Weights of a small GPT-style language model, trained from scratch on English Wikipedia.
Size: 12 layers, width 320, 5 heads of 64, MLP 640 GELU, vocabulary 2966, 10.9M parameters.
Architecture: learned positions, tied embeddings.
Training: 516M tokens, 4027 steps.
Each number is 500 + 50 x the weight over the matrix's rms, rounded and kept within 0 to 999. Layers, rows and columns count from 0. Numbers have three digits each.

# layer 4 attention query, 320x320, rms 0.0559, rows 215-319, columns 0-79
454448424530475515608532492512472536543505453500570503437493508536521452496558475508494491525450519442481425525441500542519450478482460460461513534450548530428500556522492486488491571547564480521533485535504531449428586551511499467570473475
498464485448542431506488532503532472525523510450527431481563512438471514607537521471472480480431490454514504519471476495457588489466528511419489508425494467457504501491526611513458498501499488511475420455575435524488496406467506514529414553
455451516524471465530605416447478565444557541420532585471550622446509501502470559517502428514450430494550533545490549492484524518529483592464392532474537551494469490505501574493576481464546540474482500507524491480437463417511482362545488516
409539435517519576404477553479473442546502479554462475475559487520491552538557558501451497513552554459491517489458560464540503479467516459559492488511412441479498528546535474356510559547514483545543461538478474451518485480509444487528518524
510585502500488523493497511468496488535448501566476544502517475539480541488489443490502529526577575492541520595421462442438502513466469466524527568542519487463463529442471445517503524482425473517464518539436511447546538526532439515497472513
534455534461449471449497555424473484459485491551459579533526542536430448519512504498528480457507588491465531522480471510485540515541414539447485515466463540527496456527457507490521451494478468473488464542479449552463478483476466514551509567
443540441432404437557472521469522579444503498603491537551520564481538543460450473472525491476496572487503419515481490486516446483514530558493393518503496488477535509469510484516419444561432511574530419534496477455506506473506449462443470509
510501509499575446464562434550507574596492492484473559561455486500449471415501495456558565469471471509576442481515586509550474526466512477446461560518496492551535557550493582463546528525513578534526475438468476528451445396515525575535472488
646442480476531489508499505494506420531483534597518543531457536552491465531459550513463450512526524528595529489574544466540540464530505442439591517408423478565500508570495465504529470516508560530472529558555482504535470515450563528519525431
503480523460498496477505519484512515506502554426546504531476515530530504430483433480611494450449520543460359519526501470466488536527429488435525556559582542464514547481470475528538561472499539439518528559490469570490507539506590482514468511
506581520537478472479352534476573408428460518480493516523462529445454505515468437513505580465469479472463405458581485469581524608558549537518539431520534513436525477509438482502441534520472473490502532450627461496502561456537512511508517553
464443489447473521493532538509384542468551485564493431498595461508474580437511578452526440512463552464535497534465479566466584472572406610481443498580538461428467544497431497578455493477542484450484470560456425480471505606469491513593486500
488469547531526577534510433387536522534457497485577461464508524473503438411533529456512576506483455489470446432525511485519529537541453540502550489523540451519553448588459506487423458451564563429505574511435409462485490567489518472526499451
557422545502492507486507492488445473508433472479550433543494584521507446496531481564555394453450561473507519556464517483563455547493503538440462520392461561551484520470463608447462533448551538519533558495497528486503467521502487466527443414
504491448509428516613507475476559506473442489513582480577513532595527477607471445539533525488437501488499418489451498523491463512501515543498491531445550521584561494508499427524521540499518525411478508437419550524585589495541539401501483468
503481531440579500488460491482480466507567488410499448435533491481445573499452512430536465536517479456457407466524596539557498453459523514479451522592549471467420500533536521498551486596438550543503557480587450527437484472554504557509579500
539545490527498540548547455422468512506533494513482488528553591415504489576535532480470467449490410462559483451546531577496592514575506516441480583484550429498501547460471467547565449518504417511523465463454555434524455501528508392466517552
531396514517538524526481550438485496459465471474541496477547564476531501543486458516457509503457530490625464556439539527522506494507499521497468542511506503497509506543510470523523546529524487499502468449470549581461514454479488405519433494
441524546510487509548466495512584533496487486530542411481486601506533477457531468533508539594482575558403499504503513501430459533479510435489480466497567588577506465482483545461420599467448511468452518506567461526527522468460565510522506504
536465501563482571564546459456520516560394498510565548488460538514600513501516486470502435517514550456522489508557585514498403503527492493509455514444516477496489577566532568441536502544467499535478471500527465514464544613576505465426450544
485524551508458453454439441504532464584510554538480541527465522507503486530544475535487456459486557490488464532496564496554477535480524571528575457525508491576481481527470510518471537445498516539447536504477512511462484438511451437499466505
483541431463478430475463503496559523494506497511473501543419402544523584541554467516525486504494484502493483533461442503456448427504514475565446398533531471508522524542499510447437514538423479519454461517509487506490585412542484472419521522
446460519473445510524594450517505559510433535522443610454472565530516442490468462512480487531539510501476433485501527511473544460479477537505545520500526537480589534494493520555537441435487494457523515499475556422467493438447629384516551489
599505441488500479513543501471463457389485472451455484523530491480513469550519522515574489495459502450427487505542483515583523476507467526490584421365427638425541488532533509496470439463548494515618518446473555494527493516519469482482533526
529513465552494531589477469499487610499553542424570467575580461433512458576517601536447454491541483528545530547386452511470484510495463445474460462399473549439435572511532499480530471446479480469501493512522518485532518518514509412520476487
445435439410507552533499418445473567459500475464550468528521454500509477509509519505453506506464480488533507447496459557438463568533405463545540459555585509566528475514521439560459479567537460532465438495556479464504434479486516504531467448
480585500439542569464529500487561557457524457464505515481495462507492557514474498392556625504517492470507474501502471521518474507476472488530562540564494488371528464543558524585510526517458548501529524406560497462559517424554416540556470553
457565499468519471430510466534541509478449495458455483482605587503514578538418474538422488564475513482465527664499495490436523588483490482474449566450526448484515450448479566523536385431382502527519472519515513531524548510519521552426479510
513527527531517624394512539447531511497533478583489504474476412534477522503543547425470523493486504526481375633561517479524417541453462470522446545534529477447533495517531528502539499550522530444476458553506498511470542548554404474544487578
415518502566492488551441532480512529481533495459414528518445439508508429454569417456524519533520367503437460423562548525512438456455546523569492342570525524560572517501540500435546587479453490561486491511484557511498507514524450550494513496
479534544475499448364388569509488486482478442567401576477505462493424609531475494514518541416534480488513486537478504447500526471500482516486568543532523474446483430476499524550546442519501506522486556501536417531485506468532510467466395506
497548564351547495551439396485497489495523438488492555501489506498502537413412443537477494460447477453398553530537574497510485522561537462515475515453488527568510439526483603514496549486491604407515476545479504526432486592521599483484575449
478563598472534468453485481562500540438577500495477519487483483530498512362471535482460443494543478462467497470532527430494523539464532491509483570534509457503468407488545491496464596497512473510450545516498493523483534488493482561452580494
523464537483546446491443492564493460482507473517507528425510525551490515474451502520535554503553482505489532543537482499470507504497479459460478533556510452473514484473468521494482462499502560538493495476506479504535487474508492599544456528
558501504436515504545481526533506417503522492489438562455499512502535437490552548422459551573535435557536523469513499489443530504428540568533513459571556426414534546513507453488493531572441467530550438444518455491582527434495437531447479460
504544488513509532528502475546500527571451438575453545457441569501525473535500475537586563496505570517475533559486581469577423486484507444474469520501493497514521521495467527458575492480458448510534561573493564402477498571519561528511478515
548558433546463540532507526432465524508556520517567408503476439453454543509545607527380453477479506488594508594414409552477459478596509521511485509448463504518497545451470499477427493500468467452499494540490473458567535514504397405497496494
539566513513441490452473570427442502475478468504517401625474441511445524500480441521414518508508506434464480468503507500434477461573552503546489496456505462527450469535521496535412442476457473558498522542459522526508578524536532516479594544
494502476439564458442543437474466540506489498462448493480447474544478477534499481508569524479538442424522517532558583561560469463519503487471478547431410483481524554499478553462449531499511520514450498452506488477525548499450533539564533480
534465494500491488507535474491475515473567482494552434499486564478530466490529416486507552484451491434489437451538460609544523496543512527474444524480576468487527458473448475531467451433579450510390578522515516501440520510474496483537476503
472484518539528512450445534515550539529567489559473450499527505508535543496490559488511540467540517535528445436532484550512557475422548500598432513623452474456432466435508553499497497543492485471488530463476478555485413525517449494484523510
494484513546544457529535519490502487504510528488478500517547460488533456493440499558504428480488501506507521440471551508520574483509553460534517500532509545466476515509523472482548533543508527502511415512510555492509513467467532520527528457
530453487518529460554491487537532528443501519440502552492519459548481459453508505567525464511503513430493482554515495447481448544533532438541531549479475518475494495459509456519506494535469475522468521512505567548469511525472549489507474488
459564539494460531509449486520468545536464516615439480529523465481492594496543503543499484531510510465477447501529492472503461501530526539517481473522516532497508486498502569456493464498453486540541488638527514474508439527522501546451516476
497555508478438483489497467407516503505507580472515467545549506552511486511509538501443493572501569514480503483501500487478467548555504520504534486463467490507500493430471504597503447418418474445492512471444512521546481582500514490473536515
469496476446520445503481538443515526442444486505482444530503489519517438520481493503526515461490535552538472481483534522542525556463488462444491474515490475482523495514472539495512495525485507468480494491519496517501551375527431520519498429
493488494484500541457544471467500546480478535501519562488546416521552494546576525534522518498479488488522500499517445563442503533506470479470471502533526551469499544432513475504532578494477455467515477469559521504484489563482508460499495554
446490522557507475512501510519479491449493540448463489499528560451579508591511512549528497463566493480491502501486440548507441542503508505492526508517502482495519505457544506574563506486464459473521452426531516459485472462539544494541442546
514495466527563495379494490501480443495531447463511480446504525479527488523520565526529529511529456510541509490520524507514601463507539496483484559483431512480529515513483502430506513497499551521515495553524530495492494535478505503538494523
499523515502507504522512471454519547490532534536486496540560481502544559527556532486507517556470581497422464528527470494430463567531549458521425487487510469497484501435477478522471505480505473483514487496485465514534498514529437521535500562
551429497495509554472523488490558476501556445482526523513482501483489499495537514486506471487491531514550474466531465522513520555511439542437449514533526514477507488468503425569507534513537557456469560507449471491520478519472532506522490486
533525559486451467531449507506494460531480500518464478498478512484456493490502433541497546488425505524476483477508490544507535515492586535456425488469432559549492499476476550516514481519410459471508471495469503506502557511491521487444564497
456549526575485572559513504502525518531531509508501422567531521491487506464490503486470505507481529482529459505432469497486469501525434476441502500541519489478530486470459462570473457484520435519529537500445530422548429520546467452522502527
481443451531459517455545496527486521498552460552571526461524492427498552566502559467510482502437470475520439540497464544516537550522494457558485508464473496504514497457496393420559494519508510509527492561485506475520510545474517435516495502
389473528450479439425530531501484484471450455491462476448555552537473528453445531503482440472508528440441542451488516497493523509467471534557553525455491477540462476470482480537491483506518517514468518531546482531471454554553498494451474559
511513474555529481537491489538512554450545528508524482518519520528511458497494498440503488492536455504542470515484482469500524558527493464470489486500484460535558506468434516566566470498448491511506500545487516504483465513489524486480456492
470419473476498448480480520497518550494533464468489459465479528478494512557511549490558495524490510504519522504530489522525467518497522491491538482480545494477529508584529482505513558537527535472505487467493460573420518514476466459529558462
537459431524552487479469480529536458531492560453492483487460508515529553504554517500545485543484486500488468428523503545488448490516577515500513495477503503450466529458513497442526567521466467491482458589550509553481545535502496501482521549
525450530502491482436491469522503496481492530491494455501497499465500538489465528492533499462494514520495456473504508501479517503440505544473477516515498476520516459448559441432448534562485473523461520502506504489470481500439483512510500483
467577612467422470547512467518444499504458516562453493487442479522530442541500506478447464502519559485454466432518478574470458498494474495556496461448540435491502517493476525512521449527502482472498480500484524550471419508465443516465542508
490551497533425530507528523414486510486513471496501437532510507515502458506510494491474496513531511518476428496480456523500493508500497472504473525455485467519530551470512477541456490498497508498528486456463555438529515539519513477439456529
459507538481520482504424534519535562493533516495472439476480468580521550517482504540525453474538521504454456518495565505436423466481538472469456526475511427517488447467445616544472516485487449538433588498543477462550469442472498556528512478
577536500524549543491514482455520419522504491528549475554496499474495524550534472496492522463491529539533486497463540538516503469532594555548492475525486544533496507482456518451461555533557535532536538509522514471529533472484476500542516466
513485517529475501485496469534497507513524499575488504541448540540416513478502520517456510497480536453514500534491535447552439524535441475504554585472556454510503477448507446491464476546551478566509542517448527455538457573501483561549501451
506550508478469547503488560444482480548509505511529488530503528487427510496510439529511551519492527458418475516492512533497460502547509482505481454518511507476459493490524491525453504481525499510478507480436510528557494463498507510465497530
489460526522508437501552531525470475475469496530462454516518560532523534504481487498494474433501448430530571462444513585511481515427535499467489528434445521524527522488516513456520493507512535527538476512460492537532518523493469509488446495
483505511478483543556438546552539540492517402474472522556436428538546458494471504434527508509526503505462472475528485510481462513471457513525563520534555457486512506551492514527465502533526525536499500452516440530488415514501572469533489492
483530475553508482432531509526464400481464513524501464487543545499478481461453494513485451464480541518545474457542529554495489535489497508473467539485496527515466520502516487488460481482520509542524470516527494501465581586490491509515520494
523508447504558512471504532563503529536543528501478566448499524515487512507543469502513498549480494512520503546482553501536524455509499483497446484550491518514502516453447485519551551547484500507460489597508473484492511502467472516519513472
522562537504417456522492525486477518535517535520479487505539519480487459480488513532489468502487556500468480495514460517448489514530483520523477550475500497468535533439503482523475448514466449510498485449489516425499532574517480561480507476
534501469448522516534545490455474537521537526484534516547481477530549533492475555477445485470425517446480460572520478488436492507571501441463480503536487488534458475502468545553557501495475468408495472466492426501509508415511510516515453469
481518495508511488538481502531483546550539522555497487545462473435452417541498542458456467455510578492553423473468500487507480521539515435496497488517474476512449463436525426513520460508531451539491553466537493431505431569481514503535522512
529460422545503540478579536469477511523482490587515463523472464506500462499529508524575502546463537474458492485519519476506489519506493519561565485482428530483515470481534495393517509547526513479523488567449439510468520542524488499490525502
412508538499495487486569520525466560519460529539470557554528487533560471494493495504507424443504570448439503489520492547530477493536489504509445494467476545496512463486470514480492470440514464532463447479483502505469475417553469529519524532
460486480519483531539517480576513560503562546549520553515477506496479485475506478488449548556536563497461488561449509525458463542539425474547527440495582439535500537511474502577471410450598503490501516482426514482535449473535514499488423502
513459492546503517488498480494462466514489475455526528477537554499512495504473477513481476523527490485566466507479505517496509457510429485505545523535495568468515537526540547507512536488529511504500513475509599489488522548541518481492493517
439543554480459543542518524463512531562474497463448587507423525512536494471525564518498482542530513516463465444521534482463442528488515535529482483523541513480474508496448546534462476452517526503489475495459468462454414473480513492526490542
540518497508552467449537488569460481443522536464571460420492508498509423454414550489493443507534459500573492477513505563479516512470500506440506516460482451460516499467456479520529504493462495558472448544456479487432483527467493545511507443
527484476479504570530454463541503471549582461496528492472470526468452509510494533512495511533505486473528543492476486473498467508499522563545544463519551422529501529557503489581451470523527532525507558474504529467563483529544485480550492436
464483512504533481472519544482486452475471459528460510488486513523504499477467521484488464512456470431527532522490517538556518488500486485484480549404455525484548499573493544508442511476525468528556525516498488517480553446514453485502543494
550511456457508476523515484531506476510509493469472544475518455486504515532525478492536491468490501509456510499479536480514462532477494448605537497559454486515487490459494496507519464476507449486480486534540533517527543497519533540437442511
468537509451474467564518486559490520551504496444487495467477528465478510513497503487509575454508448493491527497524516515540510532566536447508595507548537485539522549527484551527532530511545475496533461514489519508477510449501462475476426498
479531512474501574451502506491484498487564454517490551442559531500458497532539523502510509515487440516475549542461530508507520420515484475477521533502492542483473498516483459427515460435580516567548546535474545445530474454484516489499526567
458556513493438522541495488483524530523560518481461498477526515512466547546545510465494561510524495487418523515506473463485479483522517569482500471534487471502499453500479460490443474529535444563518524478477513500550513527473491524486421544
507536488527498446570439517532449460514528534550488510487502538524509470497542447547536521509571567489436505461486514549486488450599535500524554448487479490531514555466486497523434451486464465488442506490453543455569480550515482556493475494
438525505441574469489511486525489496500525432485441489488502540507520525499540481452497512468477493510516527498467523497472529462474531496506452518525502486513504503506458500540486470464575536559500483520488486516510500439470471587462499484
428511549518481494484500551508424524528416459555473542490516505517496450486483491474475498531471485417443482490560478542571463482502503519484516513449451536501496491593536482447552519536459516454547487553501582531383536572520530495448540468
611464501471563539435539496540530464472531445516517495535468547484513509499499402502515503471496453467585503477535537455509529476459549513452523518512500513518564489518510491474512525498565587525479519456518426486468530487452491547494519450
507513462461545392451484463558492512478503528459485526439475498496489512511486473505494497500534487508550521541462522480543516485475503493463535493494482503467468481491515549458533553509504521482521479535538506473481495524441506572571493415
537489460464487475449481468506501471471505517487480451462511499466470521558487455490526503531521529498516514508506530503527500467482562483546554499498519468521530467454541501485511525495487494506504502495536494487491488536487525561503545490
514526574537530484491467518508483417487477458504476505494539471497520530498528487466492499433531550503519506436477539529492501466471491496469480532507518508523505487489452440476528532562501469628498605465472458439482479606479530480521488561
439502550471461543534488528550484536516523466538505523593470481465523443521453472533520509465486528515452404474468468474474456457451427535476464530509480518544516413539438483494414542464543587542544563518481528491494490509457488537526519522
500460464458516533456501475491463520549498516499492525461486503493431496550504464474521505516486475500558510540457569568550565489498510471516529505542458518502466508513548487460535497510533543448551510482526486512446546448515493494492495487
490535525506462483541430486533481500465455498589452543520454493494561461516533448512458557446475480529463521477463494540524431493526483514513488498507548531553504528475499539476521445489490453496561463478465517499527514503568498469489515498
456488484543513491549561482468501597507507564463453539482560504534505478536556462474515514496487450487505505519500480528528504543579532460495465485534449548464491534505509469483547439486492476495522455549490481481468488434517503499495442511
497511447473512432458493499499490495502491500478483523434500506425511520546478494526454500502507474496534517463523561559594532490524562491525527543477439551491508521498505557440537458481517460500488502541548529500471541490485491467503530538
434517540482475433539500488503505452515386553573390528494503491469541475521478481506488515462484502521441512471549535482562474481413599435496463395426461492579480522462455459478538444478482474462521505466474548504530498544490456511402554532
488529571546487533458480504548480507490449531495479454507485588506483470458446452500491500484589485529456524495519548464521503545494564542473555463524527476554444526478538459518491525504527497517525506486455581508549515510457504510473460503
517538527443501457501531480517489433464491529460486553510500463465578496459462487483484475472480500495511526531464461496518483513486435501479552493491515519509500490461531485555546462501495524466501498443445480503512501446521468525490442455
508517465481551434411425480551477456488494518464519481440497517518538494471456491523468493462520524536492557502526538508509529478468486525499512493473497469497488480518476462524499484497549528510436545478519502516548504508383494549596488435
580518484550538504495532557506521444462500483543525499508498514506423552503526412529483528567526501420566490563487488509528552486535545500498534466513467480503505459430448492507472512490496458525452501562507523448493494556488528491515498568
521566541426559504407513555504509462462425464520542460498489418558501563464511481526479512466470477437533513578499451499462558554473549535483554510470471563505511508492506513527419537522477507423538553550500543502522577472457471497487526518
598502502484550449484564457550555488455502479440531500510589544467447511480445513492464443501466481478580560489442496512518475476463482522484504545505520484522491517455501482530513458510494442519472504441472465435575466424488454485511479476
520470445442524512462522540536494512492485501516542473521505549494503469475480564499546520522459532448529465494444539459501502427531420472449515494433513523470503478500491470420481506563568523490469505516490520509529488446473429562537502507
497478481503530449509495508547491504511505617530492487467533536491489491490499538529514508466508517522557540459462509493481530479471501506477509455503490533511464515451514522482547493524487493494465503502529507464456493493430505536546530438